{"n_layer": 22, "d_model": 160, "n_head": 2, "n_kv_head": 2, "head_dim": 64, "d_mlp": 640, "vocab_size": 2048, "activation": "silu", "norm": "rmsnorm", "norm_place": "pre", "norm_eps": 1e-05, "positions": "rope", "rope_base": 17000.0, "rope_fraction": 1.0, "qk_norm": false, "attn_scale": 0.125, "bias": "none", "tie_embeddings": false, "parallel_block": false, "init": "uniform", "init_std_qkv": 0.029, "init_std_o": 0.0, "init_std_up": 0.029, "init_std_down": 0.0, "optimizer": "soap_variant", "lr": 0.00424, "beta1": 0.95, "beta2": 0.95, "weight_decay": 0.032, "lr_head": 0.00765, "warmup_steps": 200, "schedule": "wsd", "decay_fraction": 0.632, "decay_shape": "linear", "final_lr_fraction": 0.05, "batch_tokens": [32768, 65536, 98304], "seq_len": 512, "doc_mask": true, "train_tokens": 361600000, "steps": 5616, "dataset": "wikipedia_en"}
Each number is 128 + 24 x the weight over its row's rms, rounded and kept within 0 to 255. Layers, rows and columns count from 0. Numbers have three digits each. The size before them is the row's rms in percent of the matrix's.

# layer 10 MLP up, 640x160, rms 0.22, rows 0-172, columns 80-159
111:136146110126126089139123150134137161111089103170106113121134103131115138129122090118130141157159140125144158137130099114141114107121111156069144118148146175165152121141142129185133132094165152082170078143117133099140107102142171086142139117
089:143149139102178146137112127149160126163111057133166124146115142132144087089152098110089123129118083104153124143150163149128130060125127146156165131108142098123144149110187141123117133097075128176143089129119111135139151161123110106101120120
116:134097072112103125102131116122147146134121122147110168128117170116115130135142105123116120134127091145138116134151100130176147089114144090059097123153141146109091154101148103117169117100141123127137096112094154089158089146106124126161177151
105:099115127128097158137203149109120155160135125127140135116080131134085129139131110141107135145131114132147150155166136145127139169146137122110119132187106111143134145082095099087097118124140120125111100123115132102150148084089104127137105146
098:115097133118080163095185134116103123126145145115128118119101131120162107105154111126058119149154114131121095112129124110121126126147083118189119133113153126127140113136179146119148109102168097156135152131106097122140123099134156146156156163
104:126121124079172123142114124148139083155188153116149118133122148137109143109142111134093142143103135114111169136127121160136154135072118152091142118155135107086139122166126098147130162142159124170123077153166126069135132122144140105091167104
114:177133139119162176143164180172139083147103137112115123135156127075134142153127145134092129127126089120182142119104095111101128156160090143115170103134117101137123156128110100146136188116139135117087112108084130117135137143130142154118143157
078:172159117107149114114146168083156158134134160119117117186118131116089130128128129099114130095176082150147122146126208110127116165094162128138144130077119147115102102154132131076180134137136137116148110138175136131114168120186101115157146112
107:138134102068116171086129125136162118106120082120107166147133078134118129089086098120138113136075140133117118167103108108098161149139103107101143134136134125167128181140148138119098137129150116140157125091136136092085160123130089147146117132
111:121116112158110107162163104166094080149147132144104097137169112142091120095109122160113110147137157104096116147109123078117109142161099144117122110104093168109138140150132175151134131138121114151158134099138145087134135145083115180135127113
113:161183106119103146127149140096099117111111099136125136127119108129099096136106123094091109131116126146117095164099130161095086163153111128092115117109133129105157120118179106126138154138079155107069121152136138160113107095125134142163157134
104:152181158114145161189132136094151114112134115133169116125158145106102171148119091133139079144134085163122128132080118112135134135192101213119168169114125128142122135150149108112091130164158128121128099130124117111106137102140109128123141128
109:148131108166127165144169160078103083155117122151136172162148156126121115164147106148089130142137115092143118132125134140166081126148127127119121159100159145111117131125129084119125119134132159139146129129136078123095102114120097150146135098
100:178091114117109157147096166141107113099140122078159113164157124156142150101130133140141170100099157159112109126150123081108158174105099116159097107154129139129116154107149123144102126122107137121169062128091149096138142112178157120147178095
111:077132136094094128154109079151148092154116124159135140138137123111119141167169193173086146131119125120139097138142105161109146155103112138103166106142119113152110119145148132141146148163127116126145121156116131133114184159154168075145114137
112:138123129111133142155168182127156111110147135134119086140148167138098141090083145156110091158111111139131155137168141118130118197133126139123110119104107116125159155166147148143105142100060127109103168149123131107141141152117137159152127146
135:104087132132091158144130124130171101150106124114128116114099126105129141172155108088165113129132092082147130135091116116110139161132121111110156155125108141100105143145123131115134155157135095104167132131162084155092133113110134136149104149
116:156118125139124132137130130109123101152095144099120153127141129121124190109192094145155125113144171095160133136119113144124146129117097139131129134184088160122139124125112174120148185118095124065117146138119120121089124169162102108137128123
093:088142122082139101138128143144123146134133130126108116132166127127130150124128117187111120135081105158139140105125117162133107091119113102136120137192089135137103104159137161149133092158156151139127107093145145115116139131151113148144118057
093:132141119119105148140109136134088123103129125152182113094087118125116120128099132143149107101132090138146111127142120161122138162142111111143102119170120133134107143088172150161157107131135082123165078096121117100143106122122089138141176105
095:104186109141093091153128128111113158135119163141115185133117124124120131128081098068118152113131114106143147130093154112093106123186135162146129117110148112144105129144114098162140130114119125163084122132155168124119125145130102117138108083
087:129176090168102110133094126137112128104115161152131080123138141109096124109122105120177113180076150122118136103140115152143134146071158113105117133141084141123165125135130138119123080115132144142120088095143116116122109131149121127112121155
101:140190155111137102111154180151098164128130145114113094144102168132164164129131122147130101155089081114137147124147087121103159120083104146103119112093157150155116158111153127109109135127143129121130117145119148138135062173153097106144146110
098:097141131120141141137109159142161149122143157114091140168146104106064101153128151150119109118105118126155104119135105183142116095139141082124111156147078126130152128142144107088114175106125139101127114120144124136133098139145099135147132137
109:137135098105111182133138115154151146099101131140130180116106154121138093118118111099107129130118108141138091120104138145107138125139126182136159157097129090115085121159103118184137099112147112153131116133155099150082120148140122184103116150
109:087141156148155105153116119083107098129134134133080133082102088133143104070133136119160103084099092110139125153114112092108144128105152103102095139148106128126112146108131173143137124094159150152125152105081137136123103122118104095160157148
098:119129126086116158131142111109116128160151168084125158096134087140130139160098149080149141132105158147137111114084170114150135167092113175116143148101118129111153142133090141156093100153157121085152117125137154124115097155118116091131152140
084:134095158052109142158128128128151099146130153065166109079084098133121108140135120112159119141104107113150161115148115121136164166132119140182127138146095116096171129159127095116138146103104117096153129101121124122108146133131152134119152094
100:106136082159116186148108078109124133161145127079160128121091133094130108115126118109109138149099111150185144159131128117117127109125120134110138102107085121134134117071172116117129132105129128118120075105108097137149149157160125109127091075
115:115172113121105173096133137144143109142125127153125119083170160118093121145079113127111177141133098151145154093112127141100116141133094161134146150154170116115159158165138121101163124115111107131109144145114115149121126109112130134079121164
086:105117120128157098150156131120128121118089125156123155131124172131110125138167151126105101127155105124117142118091123160115139144130130096156109142124152084117110088109091093105118134166178135125119131118146079128107151148147109102086126167
084:088108136095088139167172093121127138120110095147062155142132160163118115140144162121132100095116141108140142145170139126149140112158119137108100156101134086126099124129124132153128105152107143142115123134162125108145131109135135144125086129
101:120178091124090120175160109049129141125163157138080138112162117098120134137095141118160129166114140154129135120170142132154125119125174106119099125078114099117151138122150117122139107132135110172109093137154128124100164137095129064099106148
101:120126125107143135126124102130133120114099151106160092104082161152179124122132127105153136132155158139171125170152089101123160144115166124102141155130120163129132094122123141131143168139161151087122144140126096131146168148170118151142109182
110:118111144097124160176155160076121104152039157119113117150154149125120133146113162125157144176132134102125094167136135110138120140122144168128119108120108135178158153141139122123159157127158143117153131106100150103147094118124170195139166160
111:111145110129141161108111135129140147101144157125173175176151131089096179169133096135163116171123132114106137115131167092097112137097083124131117157157141131143093118112153110071123110107156138126139142132171163099117141081158151135138152123
111:134125108157127110114134170095126088178121118087134089099140138115118104103108152125137071135126083089155128103134164123176117114072110127164128138150118124117134153144139115093119114118123113125084121110097109132144155170147105103149145123
107:116070143147116087150125139102136111097135152146124108127129122105115144165109174090150116120101139095105130125135146139093106151110145125107104130116104139112134115124080124146193139171142126119124123095148149111167149128124116117109102096
094:154141123100125161133137134097139145108172109130153100127133099084095105092159143162120106150143148113145111159178106112091113123116128123143149132149156115154107098103162099110088153125143124110102107163126144110159141125100082114184134143
130:114096110138124143116071072090154181123167102088145131092131098147096128101139120113089127123124150151085126129142138116136130114171142142183140141105145128121135115129144131102164083126154150094144120127140108131148109126132127146156122080
093:138135132127114117121117129152144127144134116163098182151128150139078079106130147114117126131104098105076096117167160134147137138116105177161124095124154104161167125149142098111127159111168161114106167166152111151175119123083128146126143114
110:141143152135144109082095136122114131044177145124145160148109121176109147154105146132168152118129121082132113119125122140146128147092110118160104119161153129115101090121125117148129114150135119169131095137140118119127142120160097176111084118
109:153100104134116121107097099123138137173124121122135136101095119136080127102153152076173143130122139140145106115145140145145153111148109085126146153103138099133138146127140066142081118122152161102106130157085122120104095138083096135104164141
110:079137141080126152118108135130148122108129143112115146114087142073099137117169136134133108176120168099118149129091135101084142134132108134108159126091116121156082096157110140124120176127131114192116139149150114121139158117160137155103136122
087:102123139113127132096103157090137112097097141141129094130108120061119122135151092119141119116188112112121113082126083142138113126098125146138117156130127133083115070153127120105149126144139103148107110114093159089171122166146068160142111140
104:142168157106151147119156122098126073097149100137140138119112131153147111124153085100136154130156168172136127127069122107102102102096132163118108086105144143080103090119170109126131118141113153158146134135121132085137138090131105175111146114
084:114163107134177102116141142127127145120148129129125106128114131158131118148127160171131135142138119122102131177105155149112183095112144136116121125104095149157083131086135084189119149153123132137099099176138151124129136098163158141161120171
100:131161120113090095132135131115142137130128098183122109164134114124123167125130131128119115132126154137156122101160182138202124140104095113153107101127113105122133079163134135112127096079139114111162101117143134092115127165109085080120156132
105:139153099138150111127134144095139128086144145134181093146129131100118148140171118120138107118129129182169151121115143141095158139137105081122080134116165121145120142137139141141125115137192119105107091108129120125163140158141108116099145135
093:137127148108085117145119141124086103136100158141103142115152141089125149119179156102135166110134100134119169087120157143160153106139079151186109129136093153092125103103125107146158118130117119108164139129150110153154122151150132158135106149
107:135118107103108083135106144118109155127148136119150146156146145150146125090130092135113103141125169133145136082145134097074121127149065116148121089136106127106152165115163116104158086137084104076108134161069154141163133134114107149128086099
111:114110098064143138128161108153130116112129153104134137120134122126093150148073136092161136143130105153089142109114118178173177155135147087115103154122143123122100094135096115123111128125133130137158099109139118118128195097113077140130107180
087:166120151096126129075148164108095114128119132141147131119139113158100095126120131154094135116128156131120116107133182126157132112098153150105120154139106170166142140122089130112144072168105128121168085161137116100145122128147143160158177124
112:143164085096093122177105150106155136137127095146095101123123133125109102095161102139150147172080140103142122105102115148124136104096119114184125151113126133121080081146101189114135170113107107110123142097131109091119125134120116077117145165
112:122101100153072129149105124152097141107165109132149102105105113158132121119130147185104121101151175144121139166148126107135146118154134149128118112120136129103163164161142148111153105137167103161170110131077095110128156145074093106124145139
105:084160159131152105115131137127168114127153182102119102082118117122107134121159055121100142173104122071156134127120130117143082122150138119152140143124136172094106081159127099091145116126120093153130143140132156074148155147138151126125153117
093:149125138102159110129114105130144100159076094187138156131114114134094112133072133154155137103109143146162114129130089154153149149154090122131134103125105115112135127157074176153113130141090147165106140123137106147122140109139126099094106121
102:120105102144097097094086106095150132172138111140158126126107130162109168094148114077095099154101155139181103147155141120106116127140094118133154124120094145166080117152167133174129077124125134094091171133116128101142123133143132120160124136
088:100111135092132118107161127114111126075099126156143114117108108098108086148119144100152120124136110114103144123086088130121133136106120079121128119182124175144135103125111158103151130168121147101116132137136093135142151123103155149165148156
109:101103133108099178100130123138129140092141133145148151110139105094120156138108125129125169125171184129143105103146144153134130154153130137137142121140124094180154123142157132108115152161123137128140142165108195128150086139099131154137133100
102:135134183115142126101167110098119143136099104139104091076134140176109132138138088144117147126071150126132129157113138122092114145134139174152127081131163142140100164107107108153150108132100113151117061160144106118109098107172189149165122110
096:160178111130140100117117107124187151113146112161143144145118113102120150110111164166124095102112115113135119124124096120143117129136189138092114138078104115113161121149134078117102173138164129121058135115133175154128121125076128090130166106
135:090109132116118111137145142129157116105145155114141154096085162129135143145123147164142135172156160133113146121141155137154158122124133120135142121113167088084144060120180112115113089155149124141108120139122119124127114168137133120182122094
093:144093134101153139078159097109118127183107115189130115100143148124139171127138127130151132155101108130118145133146096126107080121127127138097163123120077149131152151092127135181099124136184126130092129152102139095068163108096129123134112136
103:152172123163177103138117123079144136104191117113106116106106128130149107127131120091152124113184150093139113147130105127129169162121146136101115111150143119159136118104145114142158119171117138152171156127135158132091116159132174116141149096
111:101103130148157127136088128128115122138077107152121137115167114104133160150119117114089136114154097126104132181135140136074140129132172084094112154141116154133141103083139122136129143142171110122137134108079131097107186108156135117146143143
114:173163123152125152132138121096124113126095102126140103114145109115100133122131123145132123147116129086167153155124147166144143154163134114107165076113076154100169139148152145146119136126156117140129162089112114126161111132170187166150140112
106:119155128102073156154157099109169105159137128104118125109131091130089123146119124134122121139099112167139099139093104163152101172093143185110120118084138095104126125099097125126126138127099123117158148144140147110159127114115158127118161086
080:121123109136081100116125157117186166136175097140143123110101169160130109150122158129152135168112122149117122138151146094128193095148110116125131116129148135114114144145177133135138124128111130094103165166110167117133125164117132135094123145
092:135111125108101095105087116103166107131121126113144140117120130122123118132169098174151141132143120124142152123124104098138128142082083094137081128120087142118094140147187134140142127138092153106149095133107148121128144167130121155194149133
090:087144106118151098096180121114122119131117121115127098111106094123107092094133140124101100141160140139123127134087137142157128111150156109164158062084139117124126107120142125121130115130125144100108091123119141101167124131122122131106115166
088:164092111108076130152101117126161119101099174099123105101155134114098116152113125112141113151113146122101155111137098120136166122128128127125109135148141135103124146124144139144163110120103123153125064127148108141122116132154135156187122150
109:135182147130128069140096130091112145116146149155125123114161158126108086124096150163110143109150181126161131171153137110147130078178125163107123122153117110179127122126107129145122128169133110131151111120073114113147112124167093122135123143
092:178133119124147104092096116140165140163207123158095126095083164157161154111088104093129116150117122141124121116099158103133155116145121136115153151090151098123128153131095111096124110102113146094123110076149105098145109120132141153115145134
104:142130132162133143084113116135102158190164122130145142145154102124149126107160163119106136081095122150140121124141118113117151128134117109144165113150152129170089153146125084133133099135168166135135144106080149124107113091129135134070137115
105:142139108134075157139128154102137201097109131122115132127141129149116114128100154092107102133117108159161121102113119150155133100115085141139165168147179144119129117177138112122133112142126110137164138119142165112132116150113064112137137092
087:098125158139105114157119120086137099142086133157138128089108131113093083137120105111127133165143138114110103111158107137095138131116106128129145115101086085099151144116112159137138136117146167145078143134125097110143143155098100130138137129
084:122087090124116130155122136149110153131099122080161146111139142122117153121094104101146120086140150095112117108152132108110133087163139108121105165131083155129166128135139089141106117122113137107159109131148106168108144095144116077128124098
102:115114124115150171143127152128152120141161105121092121078171134102130107147159137148123166177092135162117156146133141131146152118095089147104190134140107120109121119151141140156145146119144165134122099148126142129151164107126130153168119111
088:141152091134127108099118124104138183160130102193130134111077140160149167118100104122155101119110107118131161088117116139126138109140127119170155149136127108080162109110191183120118140117118142133119142102155082131078129104129073126108113129
087:143170144100147175127170132114128127073074131168135151139153090147096107093133104104147110150144103148122135169120134139152156132102134115144124103171121130174095121168131154148115154180128085150129104153147138115121128079146114146121159108
109:118131083109141124139102123130150134119160096177095171106109111134150131086106089101133141102098134185143150102143112149130125117113131092112127108146127151149135047166156124130127067102106161152143094154123116122107139156130136129108138147
103:128148105103163135097109125160116159097142121121115100124112130147096113171142112158133149122127125117104149139117131115167113100136157128159109145140154136118108132136132149143123116146135109107122096139156123094134122174142111119113162158
096:131136100142116100133088138135120145120118091104126122169113126112128129141146133136126130136167125109167162153191132162132116141153148089105111092123101131089149137119127139134105108122145105127158140124117143092149138139167112162145105143
095:142117150182078121164167164124131117128136107157151076117139126142104116104111133133137118126136096137143129173162150129082147172112151125126130141099092131114103153082161144177151110134079164126143133099141107107163143119131124076136154132
097:113120142161157119092128160136149118086122082159119171167142126102109109144133168119123152154108133120118148161111126167123151114100127112120127104127161134166149132069135131157103129143168134155120137093151186123117099196103088135152180107
098:088088143103114161131151154133142106148112111127155128139134158183129124163083109082137119142167121100106117107127147101139115116157107145102102117131090134099156137173113127094165157151104114150167112138105150107148139140142152128157151173
087:131146136169090103099137113126097109126126136133120108128160170145099134136104159114104115149145087143109127153108162138118142122094139160130124139119123148170115123076161150133161120141135152143103112152178128096129114094137147121138148136
116:077100120150129120179127129153171121123085112116115087101159185111098158165158137171085143074141130081133140145110092109141152112094119081102122110115152157136132116118140088128165126134138161138164126138138104146137132148133130128095148111
111:172091109142128155130116108154152123141089112135122125097111087092140147113149083128151117168158111131144144133112156131128107101139130154138103099147137177102152144121142156162171149156124092099126110145163137082152121159184137138100148107
104:121157135139122121139112143146148132114099106128144128131139138140146119103153155114087102141134145110134119124158160190123151162133119127155072115162145116139097113131135169088152122161180147151143131124153151119113109119102101156129090125
107:141143145099132114121155119114138152087115131147127139121129112104123151163116111131133087130148148162132119131133147095144103135120183163129122160092151123135178092136094154108119167110132127127126122161160156165162140115170101150102121150
110:136119142138119134110113115082117133098118138148141163175126123079084112069167148151172148125140146172148130139093105160092132161146131130148120086075141119128140128150155135090112135178130115146128114152117145143136157132135090136100184100
100:131131128117142091107125148102115113094098112129106156143102113122093141160137165128169095169142162137106136140116045112086127082144124104117114116084100153173122096140152152176107116120119140137109106132120140125113147141094145127097133147
083:172123118109174113111097108093113150124123124161106158104157172135163125107128139161121122125165152104110118147110113093138116124131128143139122140170110145105107116140092201115096119130125086144130094156119154144100126138117119093143109118
086:087092120120119145171122091173165127188113101127143150113109112107152128116093108134126118138095164132126134137102121132132162138119194141126146120116140147167096137118126117124152110147112094127138143095161103119159095117127146129109104120
096:088176109118110111125146136122169115179109142117145082111123187134112105113134100064131108103148116160131115115126102122129107129159140113122197155130112132114115104116147115140175160182131124159137112125148112105130141144137097116147088130
101:102128116138109130175133093141119111106085106111105161142155110155137119120113154114149111121165104128161111106147161136115119113088108131155139124155083102141142114098135121163133139116148161119119125102123133098128113144116113084132095135
094:155143106103148152134130127119148123153119090098167116117141163119164134102142129169114115079138149145132106193119112103124108133103125134132153168157132104136126119136115156149159113144169128114094128083129138128139083124137115124071175147
101:098115131122129129142136150138203129151127108121108103103145187126112125114139146124129127139129149140134143146123139123114158147112133126128138147104095125156123119150119158151119091101087082149169134130160133154114089125152101138128127095
091:088108156118140136136116146131129094095123140136136108116158145130105160186134123136145111092149092161122144154157149158146123124093114085106101125142139157105141127180107156115139149132080123106116103093153162130080146130103122102117127114
099:129131103095122086127096124133088107172114078123106168151136140110150128147120096170115133110117135129138147109109103095145133110133118120099142075112153128097135124116150141118119120127120130089107129159106103135158151123214141157075094120
098:160084129101120148142145081145159120091084089142130112133146101124142141111115100108108130129144139120095104142122127135115149104091166137143108142146167146095093124138150153121172141143110182070121131102167095142118120136146096163080168103
098:153127196169107153074148117108124126126111160116110149092096183140096133154135145139121127152085109105116110114146124118140159138151142128108174161141103129145146133158084139106165151149172123119124137113115122124119137101142137126141093128
098:137123131094127150117093102150136094092136112128080091071128113122132146126101094110124169124100146070132174116132146145113121130144107146128105153071151118081116090092096118130125134154087160117109130146137137073058122141100121132140117141
085:100122137108117122118102135103136130085127154124146130161133145084105126164085122148129114145107127100110147110162137083157122120137088114149111163141154107140130102132135149128098072117139110142130093149139117160130096166161106144151103117
100:099103155092141146112126147076146109145128141120152106115108145107134084120144152131117158137135101105092123179079157151125104149136121107131078144158129149122145106179100150118133144130114095121127133158115118097090118138158068167100143125
090:128126107163101123112148155097184152167091084158133121099150141088108130115133121093126111113082146116142083107089125135127116118153171085150142158126178129142094176167108130085183130164097161131130142138132131117111170141153160094182153132
096:148140156096188093078125097096156111132134135150120114124131102127117136150157128119125142102127171165162146147125101126133135131094151134124119146128128169168152090192111155142109126133127104105121090149138135144145088164185129115111127156
114:093135155133085164132135106093142170118112122184096108128162108101145109083135113146096125126127112108146143126133136105138091130081126106098134158121089115101163109116112107132164130140089112171149129139117102157122142166143142116126098151
089:145164129121158121093063119104143088159112134144160131135119125118079149075175101111086119145139146135099142109169143141101125104129139142108150118126118101147105101130128152115119141129156130141157142128118138152147111138103072148127173105
103:101139153173165097153118136107160141119137133136130160106140136124070146120129158189117128124183123138098109135138116131130162132094148157137145112149100155121147120132098125135140089167138137137147116130116126153087092107117144114085100134
081:104096114138120110121160143146113163117139145100156090126077105119075105112115105098149115194107126140144128145141109114122177161095128118178121120123124155101120115138092101124157141109151140124130168114144097089115111118144114129140093118
103:095154084116154134182126099125145088137096133120144152154171162109136106156090134107116138122077122096142145110122086148118088120087117155133089087086149118132158140128144102105087114123143133140141110133101164131134149148154152121135104171
111:131122146194130095193105143127128134102068162133146169132135131129123173121134135156125111144142124123144130124108126184179131163146137144097104150134135111127136132139137147097145129118119176121124165142131141134172126121126095116155165126
092:156115139127133136133125098143129118135143158138093143108117132117089146131151142146094149108159120149122185087137142162096178118119146121126112083136082129120114132157125130134141145109091097104112133161151067114167183114123129162109066144
120:118121102106129146107132153122146177148129129120157131136104107099117141153119093099112083166116132103130142110145138097118072114126098127162100121130120150129121109146173111102122122136186092172148145158130097079128126125125103095141162110
121:113153118122147195109148154118130150087165102144117126147119141155151133144082105149128139111111146124152178118104179137138146127141142160115120101148150124103148145132095151125151116145115098141131125132142141125150066114099135145103154081
098:147142137120176132118130122143092107153136105127170151157109157116128142115126116086089159091102127105123104142094149125118147164095100125125139109102070120100111095126146188109119133149134111142142188123111129166124134084169085124167138107
091:118136110137121146088112133154161137115127147179131141122149136091110162169107137132140123139146130150149127162123144124162115141107105115159068102130137096121077131147097100167121135123143142109103130103082125125145122104133083144148085127
118:123132127105103120179120069097168104177141117143110102144126126136117167106119086123102107104149156111144151139158128144151104114143174126109144147110129133155136129133178118137169114162136112142144140104129143099126152104127124127167150134
097:137095121124118141109136136131180127138115092121106154136142141120116149090140151095129145127177123162111095137178098135094117143154154152131121118156152107119164179116146119143180108143137142115136126117086170126152101127115144181126100161
112:105129114136069104133127149093158139113118106105138107069121146133147124108099128112124110123136119119089142137157104153160146097161143158130158174113177126144123134161103119126101102115125133137126119122102080098124159109144129150146138113
084:103125146139094120155143130159093149137097128131163107071136128104093123184101109131106151120159173135108096154140122183128108133154169150127144091122113152151115119137115130143106164157103117153110176134081142156140097133136128161131103108
094:108141095074098149102088155126108141105164142145128122104154084124123128129102100113092107148156140131137157096134118082129141141096117130110116153084145126138097142132153129162177144106124119103110106146152152140129142124158084141135120137
097:128128173097128170154145108104129154129171096125179125111110155098130101104124119123101095122118140076094132142129132130145129072134205156150115110110159131129151099159096143136109126082162164124125118191142083114166140141117149147135088138
088:111125120114147134107120165113174106111149134141164076128127128104096129097167081104126143118143090111133150172150195079115145111150136130115129116086089128115106153089140075148133122152137121136136109131112128092110154125116166126140101136
087:174098123115143154120107153143121123118135094128125168103150144147144102094129117129130163119200171130139086110133153137128136086160155144137101108109155123079167118099129146122121132103116065117112172128138141103129125136136074130112112132
088:143136118110105157165124128104134143146147156136137125121112129109186141146145117120121112116161100097091100078165120141118147138134119145099136134142182104111091118133098123129137154182109097166114167143122116173117127108114137095137076154
085:138137105137109173157069133120130133096124137128115146123111147112052105178125122115154137168120121095149086122147117099158095180084154100129113116078100108130112132110132129119083135141152122115155126126124100141108141125119122092157149138
111:115100132101141148160110076156121110142144112158116149125113088117144119113160137082156155086117122125121133162095105137114121117118108087114130139111120124114135169092102153164143143143109128127132118153126105105121118174102087139115134125
092:150155122106144120095076136124133141152145141126111158141137119143164122095109098127141191125130136152143122067147091136133145112122155212129129122081122113135130155117133108117091144119132141117124139158107152127080096142109083108141109127
099:137108110148144162128114067125108115140138115128138122149121122135135177123150096129144135132151121192110081099174094154154133115136124148133140116108165132132148104130126085137117151164135113118102130116091130172126127141111140176118115093
089:165151140116126088118117128152107124160122103140143099130134107104097125056137153144194192128124162144134167143129098148149149110101167120140115100114125110060123126131135124111171144123098127181148163107125107153114097153114114154133142098
123:110130140133147146112101127115152089139153137098107188164167089094129084094095067110128127142102172126149160119104135116100149111125129118117117152116081140149138139147145106113155112141137067151139104159157127107169165167132116137123123141
094:095121106096098103174153129118172111143141135156101098171098150091153170144083151129118099122145155128100098150123153104137162151109160142122121161109112163142101122136152122123112106125153150121104159197127124141114148124104150125141113121
120:144115120110127116139140136142129209156136086140118138156127098125113109133097145127096117116077139136146131139145119130122094108178141117152121114100151086126125131133131098155159093139117164113166138095102037167149100122138174107131106130
093:114150142106132123089157145108145128089138165113105122149131150120127131176093119093115126127130137097154095163087125108117136126135147144134101165121128108123137085131120134125168144118141087124131155177110076078087121088146158108140098128
111:152157145156113111143144116174132136176155170132190144137103104115119141077143163148109136120133184117127120133076102110150167150149107157117082116151114088115155086122140159171116149125159173152147134096106125110092112144138142080141140151
076:099150131101120120141164164087165117099145117157076161121128096113119095136092110118140120129119119134096126138143083115124147139134118128119118140108197117139155085125116158128157113159122149130119141086170149154118141130099153144141103104
080:108095139126128160124106126119105157126139112122109161132140135120144130146099118111145090091084087107134127126120103093137128144096134135119114140087097091141155151085074124153124095096116129118143169130181108090165101177144145104181093123
094:112160130077107106121122118119133120137087151140108112102115095091121106120117101118142089153107124112124128124105045107169128154107123150134110120117126138126124154126106085111149164152135145153142105164133160121129108115160092146114109106
078:155129144101130116122137142131136158141094133140185118138114134166155186160158149181127120113148111114143127139112088101105087141128142135163131164131122116114119126132136168172078160099135105108138152088098111119180126130089118143150126118
091:142150141091096126148148134130108092115178159154081189128121150135082167136092145130088135093137143118132154073151144142153123148059118155150129124128130097134132099164092095118098112139108110124146110143155147136137120136153116158147088137
124:105089115152131108160143141105138181111102123082131145123137140164111173132133141123134121123144130133127139100159147124121139126135104104096107118163122083133130110095131117125120116102134091105114106116159050161104140098167114132099102158
093:137134142111118136115139123120098176162126141166124145144123126147127139143101086101175142168172139157125154139104109130102143178146158136135132087106081139120170195083132126156113155104150144076136122109139085123131133143093116127130124158
083:172122116093084156155191096111117088172106115140098141143165157092135153117127141120124147145079155113103137123153141094159118119138105146140147139145106147119150149104136093118130103114144105145117170177077114166115112128147088157161093133
099:099129114145113120154127094075128119110108131113078102139161156117139133146138148125132111152095084099177104115133111133133124147132137080127146168110144121146160111136115125129129110166118139143066113112139125102139154125166179134091077110
109:100125127144095122121109159144158096138116131143149129098133143079138135160078132107093119140146121102182133124104180154146121134162127141129187121108107096136124097135195113077171134126116147159121143143115119108107102141127162127142139105
101:134116091130099161158091092097153077154136132144152127085112164114119162156146147152168092102159135123119107115150139110139143141120129119166120139146099138119173117085158173120161121145129104138126146160158081100147113145161122102150143090
096:153091155147122171124145141122139111161113104147104126116132097103138126140141123085134107131135127131102114156157154105118145107153100163175135143122102137103132164132177124148124129117118106150164112103098096160140126135135131184080157078
084:125106109077172145152135096147089129147130106126082107148122105141082098169178144195147111113111108145179139061134136119119137136126176118115134137134099125172151145087144147109150128134148101131137095120154151151163176125111079164148116150
098:108135078076152144096087111136172115106143117107126133126116150088108147109136101116147152153137083165121131100165115142131151112175158132127142163116124099145165112127138134170147133132133100120123123105137134170105138120125131156119104139
109:156138113074149127083100114142128130124156113178165083145130140130098125111140158131126134159098089159167150090089142125113116159080135169131120146108115102132126112157098116161083147115154149101130124132112123145137138141109095128111121119
095:116067115114134146148126121120163132186100100131184099145139158154107155124134145116147123133128161125097121142096087123090121133122143129128155125140086119126066179137108166133093114092122139152117143130118117117167116105105130148116149080
109:146109153138140130091120118129141134130123076170112107099097066135139116071141149123147119163171133122133127170119156110081100098089145127124153110127113123125112129129118125120134151117124131161110120160105108093141167139070122122139113158
115:056102110112153080132129137130119104155086142156163144113126120118136125130136141134108150128129120121121117123123133124149179132123154112121154111140139179147085133110150148142105140149176100116165140080164142085123171150101142118094139120
096:122134083115106143171145117101088105143125150146167118142115132115136136080141119146071086117156126132124137111131096108120110168128128146113115115107097165125144123118096109078119161123108132135148150081127150103138092102125088105112133132
100:118111142118152143140136096138134107174122104088135159106129118128110164164146161130111138164121134126114153120154131120136141155128128161093081133124087111147134129144137141135094121120129148152117106139086158140104123112108156147136108112
107:172117161136184113151153167127106157139136115089143141132131108094117112135152140127150135109134105113142115128158117103103134132153139149095145185125140123099164106124139122134137166142122152148141151120130136123092125113176148160157135072
103:134131096141108137125145138129144136126113080107132146140134110096123151134145136132139142166157200097132124133130134057133102123111148200112128097120100145127159109108089120109145158106127145174099153149107115116142132121126156133137160128
086:111141113123144110097123148094110101118136146130129109106139135145130098125105145101111145091139126102134124174108148159088116150132119117164144094133120116116139110096111114124152148149118104134079136121127129152102103121093102147138170107
107:128083121137150089088132116161105169119117117112082164117150132084149131080117138091166162163115160151136133170140125141139119105069089143146150114090121166110131093108135114150116094132125130094117127162142113138122113138122132144107154118
099:145114134101134151152135106130108075121166127167128119137118111101123107111134145127168104126144133147101144121116107142092133129153147135104144196123112144102175155131149115128124154123124144081164096127164109114104159119149110164112167117
089:127093109098111151096094158096146120135087145132135160140126126168102147142155125146152089156114097089105122103138138142133107134099147140114155098100121107162118126133104142104153118125110132147114096108090069124085179139148143097122128091
079:157134141125147157115118126080168124115110145144081099119120146086140159138107103137123116138108133109137124083099122146127115140085168165120138177130098109144108139164099125136141135137082099182159094132182071137139156136116158127141144173
083:171099141146158089114139117081153126122141132176142115132077133130124172147127104107138137103064175116143160147098129121120115170111118151145161115128127144100105132140176124152125158160102138098119112162114119126111138114155141147147116109
108:092191125142136125134091099098094166122122111160108167146183107163113126142144139142084115118135125114128161116121110157117208154105147098112157093123118134189079122114139129145112122123119156133161113154116136127178143164165153129140128115
115:132160106129138136147121115120122123183138149114148106159162148143118131134129141150119137153096109113152155135098148155096121145105142154117177118139093079123131155108126129138140126150095135107114110166163112148105137157119136141078112145
114:153145123160106135115089139129133199115148090117129104143121122098145163153127119121115104126080176095160123130115154142160170127156131150110116129127124152107122105126161155150150073114094099097162084105138138131105133168135113092177142094
117:164187133136120120146110150132138133174140093118141132095120139096150144134142105127062110144125144123178160138121100146143172118102084116130094140095134137091126061179102121108142120144184116136122181146130169114157146105137127099109105149
102:156161163155135153105107163175148132148134133143180162086128124078124125132161150140143097142158129167137136112121119159076153147094090126117109129139132129105137136134094159141140147094137173134134136125186125121125126137149096118115157124
103:167083127142132087099128123112148113123092122173119099075150069118132137119096083094129128103141134130129133154158139087141128120128120125152140109172140142088090122146158147110136147114167156074120109152096165128103130115105112123150096126